From a checkpoint of a small transformer trained on Wikipedia.
Size: 4 heads of 64, MLP 704 SwiGLU, vocabulary 4096, 10.1M parameters.
Architecture: RMSNorm before each block, rotary positions, no biases in attention or MLP.
Training: a variant of Muon for these matrices, 481M tokens, 7337 steps.
Each number is 128 + 32 x the weight over its row's rms, rounded and kept within 0 to 255. Layers, rows and columns count from 0. Numbers have three digits each. The size before them is the row's rms in percent of the matrix's.

# layer 7 MLP gate, 704x256, rms 0.0913, rows 44-62, columns 0-255
100:100131154123144172126136143146132079144138061065117110102112132107147135163114146154139060097144144116102099205128134139148106126088101135090111161140142069153133109084096203180083170089108117185104156149161087128134139121113145176133146143069124217099118181137059162099189199134121116163153199181098100122145130135150158132098162146142119120112132189139120126157138126128187168140115129087169135095119169101114134163195143118122134158166093129155112091168146106075066068133136174129119150115124147130116141222097109101127153166130185144065186130187107131082094114137054135125082117111172156093169149169112115151121142094087063104139138161096142100117099156161123081147120127148125158103116106144137111039115083085050133164149118153131141174124112138097124138130141070
097:139096127186197103117100084128176154103142112127104128148174152111094119132134084130161121116080156173099180109118060115125154148149191161124170126155119130130101170125081149135134072097145125092142102166106072116171130142121084143112166152138143111166114048128067148143141087088164156063121070124120139146099126120116124142149089085164161105113112174111178162075079089107101137123152142121136184144120122148151156079124097172065120113142118193129143192199199091090235105163103082177140114172121174157125180077154143150129109133139125137152154133154162119189092120130132154137102146132082156130129140101074160103150152071104110140114143081097127177130101100130129097132082164110129145112121119085128172164120183135051076159118153178076113107112084086155198086127115140
094:171098136164060150119159139176151063177113111118112137119087175192182176153126139099165170085104148093098157116065140150110072061097140142126151148133144127099103103149102098168050148121144099180186151177095103131203155180121132103118117090122151192146139106110135100176150127106142121150119077120109128074127100157185106138149099132108181071120157095118142140117127138184134095112126149115108096141147131154126146174148094114146187172142159154112150128147170167163082150158062127120120148158136135122117094091122189125111174137067127102161110096105126078161117111114119158115184141060144080045127181111096123124085172145117098185148113146109076144097143113139135177137121123186112088155130076116071190084119140056127143082105127131091089160082067146142151112115138080
092:132107181092144081137107106100104127119139145124158087118112082115117134150163061163136127158126088103141127159092081158107153146146085112112149137152151108108102180115094202135129113100130119117186091105099090189142154099158112167099145140179129192108126128140106094110078130157185151118143132099095086174121090157147142072138105105165133125163107122136170142159157108070134167178152158045121125129106125138144084079084095087134163144115107123130116160100119072065155180204096167106108128151108142122117134143142093129130150082128130184114113130110204127173156118117162112169166101190129139115081146131106076144158103118110168103058124174149072047178117158136136090184130145192199180043147127153131145093140110168158100084066168168131100088139142115185109181166116103
100:147096154113134149139140144071096106088134136151142123152161121146171084184133171173140127106070139148100123120087130120117115090151091131132136155140123148114121162108135101114094130099138157105162142120113165105164125119167155132117156131101105131087145160204069179123107146155093126122133105137112124090156108155092179155124086120125079136140145102070100222140122124116120158120157086110148106094108142136187107121162093175101069120108153124104142127096108212113137088158125132126151152150079183155036155114162110119114136129121089107132060169093064125070123131123150117175175152119113186151130146096111147144106101131155054090148144180140102136050125128092059108144079199203064114164163121203148113143174041116097099206074129100135165149106150183109149190151123131
094:097125190182151185110138086180108122126127103123107099176098117132130162130145101124163047115113137117106125144190163145184107159102147107162129116155119128085120119115143136215076139137112138120134155127178170120147118116063137092144072117114133122102072111145109142137117124160133124103137091156093057066096145150162116097088143133068090117134150164151171124102131100100144117128112115061114077118179198088137133079154174125147138140135188067126118047146135111088125102149115156148165129076157120181133110124161117109144135134113117129075117155109152138091160044121111107107073135175055154149123121103139144115145170122112105105166132097206195206097069168115141112138126150091130093082123093127095215147165144127082067115134173060144096131146136183122109146160075094
100:161099171178139122082066103166122098132121111136108085144169152148099114178152184107116058099167180160150129205090141162135161126103167189190116147127152190162142182151134142233095113146091106117109149105183175122103142125140155218169165131091113133129107125100122120160186115102147123135189118145109156119088106129152118174160117136155154144122184141174169124183099106123118135130105177145091115083158110126122110125062162186110116090141151154076163163149080176163108149127065087123176127163094108145151135157132155089145108147145139126124105170118111169125109110150141132148125166147169130061119082129037150116135132139097101142091112097034115153174120108165105063083150111137116102148135104141147140151127108212125146141131133084123107096144119072106149187097125085
105:104192166152088122134107142156178100131129107155180171131175128120083150115154103175097152044122128126081098089148093147188108148107144176123123161137184124118157176109150128146204106137180125113109154123145134131105165155141132062116179134137160152090135131148138121152082107065129147130105145162068103099136128158099122126160131088155155173109073210169136139116098090145103095054153089133137200169166194172140109175146155162148096161167120065171096146131095095137065106125123120118142117078129092114132066176121100131113110159093102097138122103139096103123153102056106079112115140101065087095149159118160111057101133151116158062077159085189150109110113155083080158162088112112080099140145176170148099094137138135080110099140157161088075107126099124145113171139104123
100:119119134167073161093152108139116108118107128133110104173144217095119151130142153123156133122114157104147113130081080196125129073127138132146123112089139164164170172171115187127127175098133100165157078147156123178152066134139115169116126183093101120063155086144110086098162155159083066098159128161082159122173142095085131084144149094155109171089134131101074107125121079142062154093135110117214150092174108100188094067165200062176168086134146160164124152170152139146172137121071131138129103114071137104092167138094135096114097133098155182123129108149134147071130068107068142108109154124132187170138184166124147147097133117127137184096151086097126121107115107188140169119156123150109100100109160138087099128098064150089117079173156132127093153180140082116093108156151121
093:112129146179126102175151153108113158134127145094112087162123087109101106198128080168162154129163164090170118183095115137192148104166155101106103132057125147136165194114072096160134149108086087137106093111162141151118120170155212104119108144144173102169150166152113145095116107147135101115133091121158158113171050124151070122103152140112111092149166203167122149149133075110170132132125080147128174127142154138137061128092115149104100131126147106113053151100109181153120141145135117145102112192108121100139115168150105107124141082108159107126085156120167122130133107159145112075140100109130155042103178131110146153113100116166142209113133059158187123105187180123160110160155167102153081080171139164079141126090130130113155204091143124143127070148116139078114219062169137
101:172082181166145090119098097120202100191112148156147167116107084098087128083148085126134108111079161136094124101150168180121087148107171143162124140174136126176155125136103113138157112143109107105082139087108180117091150093108129124061079131048124169119184136131157091182171123152087113170144071134135111081050151173090125132112165141127121145059107171077160174121156120121137060110116067113145113132155051123099124105113144087180099145101149083175135123144138099155104109142110165087143107144101124155135134147129113071109177119120090120144128089144073086085094141181169134197181112155125154153140084127092101139090111169120086105058149088094110178119145175136112138177098133093155140135175128185114108144151142100199121086097128144073116146089130139120130105204093102
103:151143107109104137137089117073148133112125164146128151132097205159089099196090160076150125137118138158164148164133168168107089179143101133068138151111144165112099122149129145131103092160150174153092125142068103174089129172114176117145130160207206140118182117133176104144121141162141092127123094132139158080138113120117120086164132171124165118077115158168176195107152122085116084158088113095101112083102119116143096054177181141135118176072175133142110131157071105096186160092089118079113071154127114143101140137152142155184129113152135071125072182130145167192117180124171137115161078123074089175141100099156098142104138121167149092063109123108132118121148095158144158152102136110056124107218133126122088102135117158101102148099156186133167132118135057107133126119091190
085:161104175145102058164102132124159085131119144167074145117078130128160137093070153131144122083160149115152103129079101090112138179100104141109158138178127163101100037121120142124127145184121165102130089134135096151129117126089130174139154162211118142118103139178136097153073067093115194146087131141095082106150151107108235136180130101119144166167126100127071140131137100129164137170105152153189115147131126134168123079147174101117117119145071148168089170175174116151094095075163133119190162120122171154153176159135094111136100143123135107156147130194179172124153163210128137086116153087175154125131171136169112157133110097088089153171059143128104117112140116145085148075114097175118163106105058136114166077166165165133104145106125085095115141164128123140080155181149081
104:112116150080130182106138140104124114132151141131168195165142158125204147076170128097102124136141101169136098138137112167122077091099073149127135141127118101113145101111116109104104132103147126145109174122092108160164170129128069217129156132123127098122162141122144166153071134115107101150145197140133095132061151180107137076175092139163107176069097084134170146070163144097134145161137116090154127123146112142076164093176144128167179103123061110130177163153172143074114110140127102122159134108114143163134136096169125139146143122134090148151117101093110094051113071100051120208107138093105117190156062053127122128116154140062157071098096109130095124136125058187108118101049074138108144134131106107124120101102104147147065127161076176077136096133111131108108089180066117
103:037113136149132126099173135096110146090129144118102175157161140157110124156136172137093149129136187098127099097107075118101114130136075119098189142138126075095108144105128158116120104103186172100109041089158095110106173158088169107138135110108160122172120108099135142131165093155116096135099127088139127166135100121093166062073180102124133112110158164049154161149140116101140140125092123131171158146133166123092119127163103178077121197162137098166140155124119139114104121119132155131161115095065113152159138191190136091157118177161130109107149127083173128099082101103167088140160147121071146055090172136120205114120071117142098098137095106142128180126112075109151160092097221188122120160075076094130159127178103153105094181099121183139158140150118216091110075143127126
091:096168138185131143077117124140091115128137105138127121108117125151156167154096171068145121096123148078111120157157159142095107180176137095090130193097149072074201167112115072122150123137127119119160177076147151073204129191095110146155145188107090205131080094104146152076108100157168118121156142119136133127139077082112132121188086124144113137206217107180158138074107148115122134135145149077113170166151099094132116094145086115120122136088140095118146127119133151109149144147140154133147120093134104118140203081160115049124124194161145115151167119047108136131137124160167101096086170058123073141155112134099153137104095113158104055135083166163107141095156103118105146119145144158124136110167084147118142183163119175093092173103107116110078146142116201151121194141141145
100:117152085107088107201110110123152081118144131147155147155088107080090121107129158097096101099144112130137081119131090106173150061088096145151142143098098132164117163098107121134058128121137149205085107105114065141167081116116197198120128145085065145140139147138137152153091176142093105155143132167124101163131132099149222088127104140163126113159137131109128115112067081143107140096146174159092163138170099138131152094077144094098090106104186095163145115117090134115107185182103131111079082102109186158090086088107087185176175084140131184095102107141151134142140125088088138140126133160175166103114119112164140154036124115119105095119085089187123147101154160093145117136144179114120139157121087154166116100150072081130099099078153064094134139179187051138152088148119142
104:123076163214177125199103101122166137158128196131197113145174114165187109077133128162143162151126196156124153158055126106137155128080144115123183148203163105136089171064189172102120081113089103161100189135167113097102143096164103130154122156161119129094142141173129129175135122142136121118121131117127157158141154143179064152107162135138058130103106124186186125115146147146136099163116096133153144115124125187088069101034164114191109139082125080167120106101116120155074147147171124097115117134128141146196112145139135152082165119119124163150086135129134154137141093127076117085133076146111151147115116126135131148104147146150133134139127137142147064123141190112120179148121199129133216111152107118166138108197106167069089137070123170132099157147115101126158166098158112
100:145094129119069138126130175164091130085079124129139079186161130156119155121082155125182093170135202077178096106190186128134130136116169101110145058160098085134072086137160108118115179170155120083118185177187135151116128093083093114099153090103114151093159114088130141148125104070162119101103165163127137017136101135087165085134168078110151120161144116101076138134130091164148173077152127152118089166129142114156171124147137153140108076189134155178138093153157114093075086113122125105126057118092149134092188223130133130093124113100125143162085124169122138088174125144138122130091128147102133144070124177144112106161061165117164134145079146093139148127110135090204172131116146121141095150119101160124136112187133163181108156145075110119123147165082099131136131080116154
# layer 7 MLP up, 704x256, rms 0.0978, rows 44-61, columns 0-255
101:109121191122156140168128128123153141163165134090151159170094144110042132151179106060113111142211213093113109142094119114099126112237099183185124158109108162170155117095119129154137178082115095156150191181150103079141142134159166110150122188070083127117141129129093130047106104124132066143184086101114132111114114135136123122144153118110038103142159164059183168160152139138120148119108145127140141122142121105170109154134129118128071098122125110080119118149121143107176123147107066159150118064118109146117114120164168134158094149135110163103173124095127159144109095116104105135187187197085107124043110190107170146138136134109111143100153116125111149121192125104102116109103094153097097149082146128097103164119125155168095107103126114064092139152109177068154139159095158
099:145104126090111120132132130076111149131182116101120139114096117144129149064150075133141092155145132146110158133141119117168069107149139150139167114079087132102127133104135117057131108114105106119157131138100157137088091144216041114052090096183152161149180087161206161121145140076097102139160127058096105124064098146115124158106154083127084066137123103156166148122089126096103070145055157171129160153084128114128167116082109109148114131173100124163110119115158119114135077172107082096143127093145141161162136170123088136152175125142151118083188121137123135127111060114088167090123120159138177123121181116147164081139099177121099056164123103152112159154066118107162148200121160176084127125118075117148183167154153065130030118101099121131106151132078166093126107082134139
094:185169127165107183168119150187110135136115152145131144113131147163115132119095134161105126066095118163104153118161110191115110103152143185143199186106174115111157124148160092165123178076156113088090124069107116131106152149138063096152096087134120130135139130095126124117067084124196199163132123090139103124106114116147138184127094138118140122155098135121147175141125149028132170137154130133136124106140153171094110100132073120188151140119104158186136131199116149160112088102058133137169141129095076191160148097120174055152096138123173138185089141137095147127099132118138074131149090105082098104045076108088141164111131107115132145089119125076080153103137139119141158096150128140147136117104161159179171131112122067160211136125147088102056198126121138067129155126133193
092:115189139130134080079139120098152099139119176184133118124149168099064158125151150147145065159125143170144125155121092092119196126184127089128133095097180058121126166068139145196152129098139080163162074121183115158177103112070096133144091160121116097176127162164156122083100077112139139153135103123081103138139133102158143099171152074147071134119112101109106149148127097124090109172084123103156158164100136064118135129096102102127157149148107146145087179102112144132119136110140158225129156112087119168162140149129133097114092132141091149169108161043111159145107086161142118102140102138120146198091132067104180161118123152099108124097108184186151096189108083090133065103106129115145086042160159117110146108128100124152138097048129151115139136189127113078091205094136142
101:095080073096189132156184141139096111070125139113105126168156072162110147110156130111106129156153135123148107086095103145145120155106118148129123176110118083138146090059083111147188127110108164098140084160140138132153099144069152154105144181105176133095115137163128175203089139132113161104115121092103143133138166121174180119109168088143098098186146111138128139154134111074116099204161180197103107115168124117170149176161143156086130088116132186140141133181102092049162076096173124114126163134162175129145135099082124118139105060126102141136105153146088167137073161140125139155166138115125154169134158107101179097139142051157076125087098102123104114112158150068121137147148159132096109124129063080209115072103085142145101222185128153148130096189135146091143124133123063
099:178211143086134134101086128136118193071101151122141138107158135173099150115137128123101135127191130075104141057131132162150092113117128122122108109147155129119092156139092134119063124095152127166110107098149150150140123138155173098177138162112090057158129182075167102159075143174133125155118091122144123143157049110156137096077160127124154073090112177157187138163192146120123138166141131062134159078110103169109162126108152142185089145147117170084115088175101130190114150104113151127099096130170062070075117127169144070133137108089140176135242163122103057158102159133151141149176141138183148127083080096130119069109152123092169139100119178115133165126131117114098110107167141106115173114125100149107150085164136067140121090035101160137148117125123095129123117106141172
104:145104167125114128119124138130133087122120061063098137136128120119161164134143102119184134112081197161102186146100126108159147170137136085080088121137141137112080148122093113201100138165128128153120102172112168148126133106166131112138108142099087115163136142121134157166059127115126148154163105112098094076113126144144124091161203102168078163057103126137166107145135096148125106149113118160117199107123137176140112107101119176075115132162104153082152140081133143126160209134093132139153068124165133145160123124134191145144196212115105173088102128125087103117147197097120191144075146118180116108173146224130164132072130201069149117095096157127108194178101122166153152102168145111108155120132132129145210153157128133126146078080103178140110111195142163137118188167131099
103:149160141144123106110128124117152126120124115135148143140124181101106102155163149097079121093128122104135126218101128153155078147125161170154088144160154131155198145155066136113102098142165165157096126188083177162087154134167153099165164103134140103044134118185101094157133165144120155160069154117073106134134172120103093112145125041142105133079180149175106069141109116171115074086175103073144144157093160128131086118161156101087125088112149165108095156114171170149171094134180159173125144126061135067192168184079138108094089128124118122117102119121062095151168169081116138160103110149139130117172166142211110193092084089190104137142102146111066179159126089074113116153159089136149141166142097101136136128138166121106160091065106150147122105139093129140158147147165141
096:131125094136147094125094150081143178151130136078173097143091182085114132130147077139116145133161150113136108100112121140112151122108122196081119108141145144131140097106128166163188128096096134113129112146151139159139143100193127119140138082085150157163112109089165170127157141221135069129113189150053088098125129128176058087082136177104106081077082131102148134140165139209150107092121116180077102094171109124063197131129122145140199173136122120132100108129114083102112109095141075078161136086173082149178136136161139167119134134077114142131127092083052141149098124147133134130046172152157110102044150158155109108172067092097129172127124108075102111129070130121157141109200097060144137111167113125073132108120097143099130125133111129089111168120129169123144105085075163
089:189158126195095143136119098131124060120098129097151133085152158141072120143126165180117111134110152111088106149079098113115169100191140107080125074149127158159133094142168096164116129126133082103188098071109141097044115142081085104153075115107118100150132133145124124079159094152160037126171045078148082124095140095084127151165148080111160121136106140111096139132100081102128175112128148105141142108130122180165111095082089120143094125137140148094123116147128153039146119108125171095153157151109158137124134122074120126093141167114163081112148204148169172157083136125104165124142112180080101107167110208155118154162146119123112160178136134135096172156141133045106151135157128189076091152170187101112177174112155130101143150113120134154067129158120126102121181091201156
115:150148104144130184161158159102089109149187121138129105138097133129094160125114156137150150115170105171161100121087138107131157105134149090106130144132119107121133171123130152124137101061162127142141119110153144066140091108089140109238120143129142086164132133147149160112103113139167086133157144112173145125122203145108151141146136110168107185232116100076070110175137143080164166172089162086112093114132147089148095138175134124121154090152088145078132166036137194125122167071176147134129160101154127131095123068118192172151097102102153117128157067105090121138127120091174066108063149059104145099152136083123116127119102094105123089143174135102166092116177075149106098158167117152110087142125164068129150146139080143025089185131080116117157160093091096175102130125152136
104:138091156154099094150118146136170112112124145163078173106079183155171130206163168139173121098130087118177189103067168151118111172133121180139167096204117150132131107169047182159133135116157169139081103132178104141117096120145229174191135171162105055077144136132127094133140121145102119118107129115073181087155121120165121140129142160109094111165090138125167129174097111140180120137100089117134095092128144143177139085190188133138194138130138124073116124122094133112144137080148137090135144150076102131128135155187128135174111128112152079142150112130106129156132152139150164173165111167162137128162115130166142080171149092145183059132083110131137134082113111196144167107176109115119148076222075152088114135129124099137142133073118146174177111132139108116097182140119163
088:077135102101051152172129110157162158075118172094112180101169137131115117123156111164082167116131155120108165108086123094157129097136134102152144169096143149076183152143133150127163085084063085159104145129058114129137176142157115089104119098110125087110161073067182090118145151091126106146200158170135124082176139168171146162154124098175155117128146114166095133152175121151114186146151133109147090123164122102098125112156188144071076064083139216075126169141129165132145114109153137118140142154105134087146155093103147120171148110111149190125121123098117188116089138095111172064112100118172116140117091139159127106162176173161111151141178159107092116061082106134183135148150178087133150156094137163150113116106147157135149190091091167151170093139205079182168130105143089
092:159106193176095159143116133169152125117160171117073089115111094083043101147079116133112123138138145088116137171146116062123148129117160139118114128105127202172144138152148144140134185181118108181174109127191173137145088156107143075150107114089117112125161155130125111102122094112093097145126074102107113119134122054169107121175175168084121084107095143106065163129130099137090138095163151130127127137144150165151115109119122110148108133162194121165083160097156134125163152102154144083151118196161156151180107100148158122128141121072207100089155160136163136136183179106171172072158099189142126085160111186116173190101141070139153142134120102162188188133155176092100104190153146138122105138218143110123132138090174162137153174124152100176097167120146160083113161111176159
099:151088105115170105170096089147135142101113151182109168124106158162107114134141099215087144149102128077155111126139076140054109154156135126138175139157173088132175091072141152124120041047150090103097205121109134095134156139157129116185129107128143117150109138100083131100141159164164114116131121158144142152129107119137142121114163164134113152144100113109139153128139149153228054158133071144125154165109076153199143143142080105134106162102132159100127182217170130073094117105143132137108116143089081043103147154162129129158121158181120172097154115156097065083115108145140090163149130098144116110123066109139117071094129112138127178152131082141154110136114104114123178151200091096144111158144052124183111173119161126105127127075150100126076190126152101183128103173127093
090:091150143177189137100140106065138128120103042147169107114115151116056109149144141147124126169070110155079057122078152177159124073106129122154090171159121144183167148106103145145154171102158120072132113134124192103131121167091125102158142134096120134105120122138135102198142139114103201157180106107136127121147126113069143163176097052122101143097094111112177109117112139154169090145167081068147088150104167166129153156148128151143092164113139104141156098170099154119121136146164138123202123120126080082082161088198133077093112122196186152109096076077095175152134132095087157138119043152104135102138097110100151137174118130110140101164062121122120089122088128176091117162110115119154109163154159124150135113182144172131113105199139128130052186108125163118099134139136079
091:150166153139102112108083064161157075162153128088141097165111106144124151127177084112158123168095120174105139075133090156120106154107132069137156101123067110163170133171176152145089159104117085127113129143150130138136102095166167111119177108145142182109110125143070104107167132102118137093134121126103184088155121133051124094099104179123144166185116161038159139134134108132096077108104130140130154146104164155118148126122118127149125112146079151182134100223028135089194109149086131171118112089106112136148163121129178142193105112086088084114125153160117205102167105075162170182109115140086120043063121147162062130144149119153119147192074090154116130123143121150113155157141105139158130121080061149068124142157164112109113146129123150129169130163192115127064120114105140
100:137171071143067093070090126136117133119092097189077130165129122079166132118140096135194145134093106111108137111097113077136141168115152120155074155128137111138136124081156109124125138214098094158137137140180187132128144113126119120087135158093117128065119105105108128130123166116155156073107097144112096111061025162177146149147148159161129064146117191086151123154138102163157069114121086093201220093135092149147135126130138200146146162128155139127131171143126094065133141090122075157125111090138099093170203136123100123165087167121098102108120139155185125148092171153094148147156128158089105114131081117149152118117080033095151123120155144172165104091117155163165116139153066067096089103143152118173135132109112118108115147121090135130192137067140088108102107146140070
# layer 7 MLP down (transposed), 704x256, rms 0.0445, rows 44-61, columns 0-255
103:122105146099106110133122099163156157096067149141122132128103107106152143107100120119120062126079104154112123145128157198078093123149144068122089128127119140115126161091167146110086118155119110137108092173087118112139093131135083182175126101118161134153135091126104111166078209182147104150141138140147116091133149117101152096064119120103202149157103086156150090128153109112108123121166155202132054141068086170103130126067116182175086162111059129051148104146106119095138118080129102121112092091153130143135129167122157160077156147128140078128137151205157104071068078141124190174106051131122149128116162145141100117115143153106099131138140190157146071065141160095127148187100141123146131168157161135109149128111203100105112102021150176135104112081120085169105153072144135
101:127171131101185088114119126140112136139148138137132089150119121105144146140157117148109161149136122133126125085186122106139154093112150153125145133191153083211060104099115150123097107142110126112194074172126165138121105125130146112089074137202178175145123166143109134167099126075138125133112118120141160190061129136162116094085132135092121180185188138085142101174102093103162160125141148110077118143137122097106225146061132143138112164119127111075117108140191119134073067118194064118155144068181126086104086182155140089150147132093083135060191120102143130128086116109152140103084195120093101126162133066126133129104192062076111110111165127104104139084152131107201122081114136134134114111163134076096095137126130131122150113152101122092106092098100201152142121127174059
095:160127098132154073137181096136136122108171112117134109195123159141124070128157129121126146168100168085115135108100128089126146107160140064122154134123063151147163211164126156092127075126108095145125163125132128068083169166112120130125112160123127098130169146083163109179120115127097122098084158142100128115150081141119135106151116179081140123130217135099138116143064148147117153176136157166134146114112153107155126117101140099175161117141136124119134123065154140078118050171152149121144148159056115153128146116168126173120171197181213126081043072123116125098106118131057107107125109109162132126124108132149112118179148053113149161119102081222128186141124135132071111208161097152127158132149107072108106194142074093133177108111102159168183124125166125143118087138062129
094:092084153107174099139148175115149120145099088171120145132128081119139112104131145172106163138160127125188158072130148130137087091132127179134126210126141094138131113161154147162119124200115143192157122118126167131123126101119132144160146169132108104190177133096078134097058110133152132106137071108142109140107182179130145102108101061119134118163128135113123165161123164113184112141136145165122136105082143135094141128142117187151100110159161108123151120092135174145173045126145104078117111135112131162180069099125134153140125101138127091180131168175137130176085093163076154209144156157054150145161178107155120113105138122112118103105135118173125088126117132139143076057063092131143149067152111155122166104193103182090130121102082166123120101051126255096136147134197170
098:113053156142125081141087087189078114159080141125106103114076075105136177075153092103170104136120105142175080174139095134133116092064188098090106150131124151142135137111090180080117160107096133105112107147151079163101125113177201163131136139129089141137148157173125085155172135140128100110173111140151129069098142126125109117109132156118074102109113147132134112108128064111063106095187090138146127088126148163099160136118065110151058169165134144101117074149108116096150166121148079117157179135147124109135114156135138126199107134127114105134177080100124118163140163190116087102145175091120060122116115177105157090071142158086156154129190104088115096135160103138156115158155112086136092097056106091180115091147155159100134187101136168157195066145180168149100060125129161
100:188067116148124061192148116070129088079145089145093103123138160107132121183113143122076097128133080135112129155144145052143162108113121145149180244132139115139100141121095142093111131138153161166127169178122131136109147112138130108147159138116086104135074090178175069098131134141151117137155204136156129148144149113141110137100142108122155102104135117095119143145082128129106118090098153124161112155084148178121171128107126152146121123125087150175053098154221147136129178160144163100185111155175198146103126087138177087155162174152167122080160118124101082124127129100168078168064111193127145101184132133151121152189100123127061112179136146104134085139116099152113113150136147178108158142163128076142151171133088169096146149046144158123157064161123186172071146103109137
104:215046142070188147086167168077124122127146162125155128172148094147153140064069118132156112122111098097174132176173202161124109110144123154071132122128159116085146128143205145079125166174114098118149153138113113133109073143125141173126138162144060075128125153054084129165205094147168131175109128142140167208093096168122120106156134142069080106128171149080140087099164097121120143154099147051068147168170122142168126170112098171140179129158137119102140159131094079054094157121154102146066112101113118144126112097105145090168138153120154131147138138152116140137150093143127177169112112169117162145138115171165167132151165095120177147109142152131130108141108172168167133113109150073129151093107071086132148141117148135122091131175118113156174106070143192140100120132145073
104:133151093050129082101139187114099135088108101154122083150170159074124105104169121137099146165186189182055092107083172200157118192124146097132085179149176121146105183168168111101092130141110170143140144111111149094140065139141132085147064112104138072131093172094155131131129173108167089147110116133109107187142131086094128093133124102150137135103109084183096158098167097092117094145152075175110162182139107123161070169119127098128110158167127130178101130083117159139120098132154125122114089174130125149112128164094173073075115138146175126177149133116119160166158169143060133143183120119130113170115106093084119117062106121209110172097094171104169167105178142109112179124092109145136159158126107098136069113064156068152134087123116106155156116117102140138076146128169154
100:159101165080104148114131139113137105112099160109074124100190094158162132114160076076167100114076113157171109098086169136165133062149106149138125190213144157137150127125072092152130127111121162089117080109076202089114143188069089088103131151098122119090043131179077113129151180133124117130091159116143194144152159068148102050134139170083125121167177109146147134179075150162128125151144117161105123152077161106131087097132145144157071131141133148101184123114187125149125173147129130081116100109133128144133124134109097148124154109110095118150159109132148178113123110119146160074110098167153105109105125161166132159156108172118087114131146085087173119084090134175154109093147178143089095143139075168097120135014138181171129104054142170120153115104151113140190153102144131
099:100086087066123116128129138154146109154104115153154133169130100085203129159142116115079158091136173151126116074145105118146095135097084129112161129107153144084084106131168120151092155133139127113103201128065162106132133134157142139090142112152132187121144115085149153149164141078130138105125166142076145148128116138109161125133141127153130102121114119148172112080207113106092133127124086157159122142097128125085168152158088116141144161156107166093121125098096090129112106093121109169145161138118109173158113097136123109111146161177076153189108143112098141119158133113000133148120152110118161172168106156155093069200125133107133049125087223101063095106058118101131179142154137170087105114086074111097076091179104123184131125138130154142113074062104038166114047167122092
102:128195125154101169121149143130127149123091163086113113129155131197138145139128132143044105131118098172159141101150106084126129077119123094135115190098169111097114152120174119119115092131135125145127129131102169142117142156119089165154078082162149098139173132118175143112107114177176092146129169115159144125181125156147147137124142116155124148106141107107107106144073156114107132167155140141061109125133131095124113096164158136153158175140125151066071095176071107113082143127143194139095148165104148057130103102077143177131127142106142125148117149112154128201132095071174196035075129143128146088145172135082092151083193085180194100227120199121126129094097087128149198181106091126125135135104168097200104138124143156082151173120150108070112137092116076100163176091119091
105:160168148126139117201122097157099142134111149149097106124151137097155097095147119165136141080098144109130102099112161120142041173175131074134148169140142134138194133142139143143135160141123144146100109158147148095097140171059169129160097146118148124124168155094140128101240152053104124146138196157117122157166087114164143140167157111091132142125114132162146146124095175104154153119102126114124160122118188104150078109172180097144123162120188121136100137082179116126135150086144161139168100098215057116074174098151168129123197153149156134148060087130070156142186136131142104159098106157138161137111131130128112079087125175180106084101113114154098154102172061187111129163160147116123188121131149100144165178149180124153171104081110137142183138109134197159168101143057078
093:145110143119183128121069090100094137124129133090106070100099161142128101132115128117136124165157148107094080098164101127088076118096092181119166126148073129158059097145144082144106130212157090139108093108169107128088127095134111144177123136107138116147091122144114141144093179158109163048081094158082102126128173103070116111121139140092105168157134121136146159122163112137119137181123110115151149138129154185146094148129077132162190148149094045133137128102147093181184142110139130127075062079148156168147185134130101148143127133131138123116111040142139098101154088110255102167126122102091166134140156171197138117118113150069124128099097122157182185157149117106146124071131135127137114097150143138072157174132064120150137107135140119157115089149110042107112100164108095
102:086116072080156098101102122100154141103114091146161204188140155157204158090194160114119131130132114163139093116173148120134118113131078155107158145139119125092102103131141106089118120097125148108125162132125074129147198121146075176119171088194117163135091113132151157144118141128110139090147174162119121130100122195097115134130070124168169112076112107160193120079163164137165094132107072107133081114118120074083150133151109156133168123119060141105200149147085095115118091117107114175125159084144131129103132089136090124161142133179102126182103108114083125100147075103061073194107118122143151202117077122126096114159092148125158107116086157096107111123079080189117152046051085158141172091077104142126097111150142146175097059134132163078179130100113129149122110177091126
099:156143126115134166101110158155173090141188174111077116081147123138159124130098158082132109114052105122166152109098134125087060182139134143101084150076091099153091131079174195134111109098150113106078141167163084146077157194151167084134135164100030133158143132109115079093115144091113155174087175164153134127165127111141118108144169168135123149075176175111144104150154106122125127119106116119119145113115144199112142106137148144171121074140104139170154121080088154132100137188105175107100081173134145167153127144159168058181110154156104159115111146159113131205177142127122170138142134091111137070103140109140085128126185090123131127070149185111126118145159141082070148141099141098110133132133095144132094111120089190112117146121102152171106104114074093172046234123127103
094:092101175151081090085137116151141119100109100179162118147130103067117118107057118143139144125083164120097182118175167130085135100106179108098138142118148060101182154116133180139151105113093161156171119086130145133122106106119121152131181125132146124125083107124188134082101107118143156169168170119113130177091106082085176114184160138144093090098198135151122135084105110166133187096140116170088215163140196165123099076151105163107110172161150162111147161125141110130132127143158104161164121126124117121124159086154114128142134116127124170163177100068162122108175046156011116114108099052065096161138077102109113156146100074083122129135145137125127097138163099126090182135104166150143149107138152144140168178119096127118063134089116115147078098183110154138094203159161119
094:079069099137127200111117083197126117150096144142153131155128129078142135203118119097139078124151093098137080183135113068162098079077117191081117149069151175173085165089103090126119107157185107176074169138123153110085142141108093171112158162074140086147109139176132157117111100154110103158086106162124141172117118158124127133100158079097075110127090108120055111122130145110095165096147183142102149109183121093184112111173121149102111134083131156150110149117137164123114149169124179125132124157166131161098116113141089159149210094113168160111110111120162118125112103116176084136168051159232116141174161148094139117086151150155088170118087150152154135152169107112144104075147132134116158155143125099144138076103126110151110098213110071138127164062079125130155132149094101
101:148110172103142096123053125144131174155069192128174145093143101131096090085145102087125170089132107184111137079067075093157177175110111086169101125097139109185109113130156165166110125092149147105171127131071116121124093131096117128125132166134110114155126163168113209110150101097208148169152162200148091083110111096154113132111112139125108107129206094128043093106197146117097086092080093161105079140168154129147088143161151126137156105103111108119138124127134111120106135096127108116101136139143158146115071146197142094137146091130096135073123095151093144094152094175059174143148144159116083107138103097143134127195139147176194157085140144118129069129086097131137078139151164126147123155081138176112145123141134069112169102129081048119161076055122145122118088124147166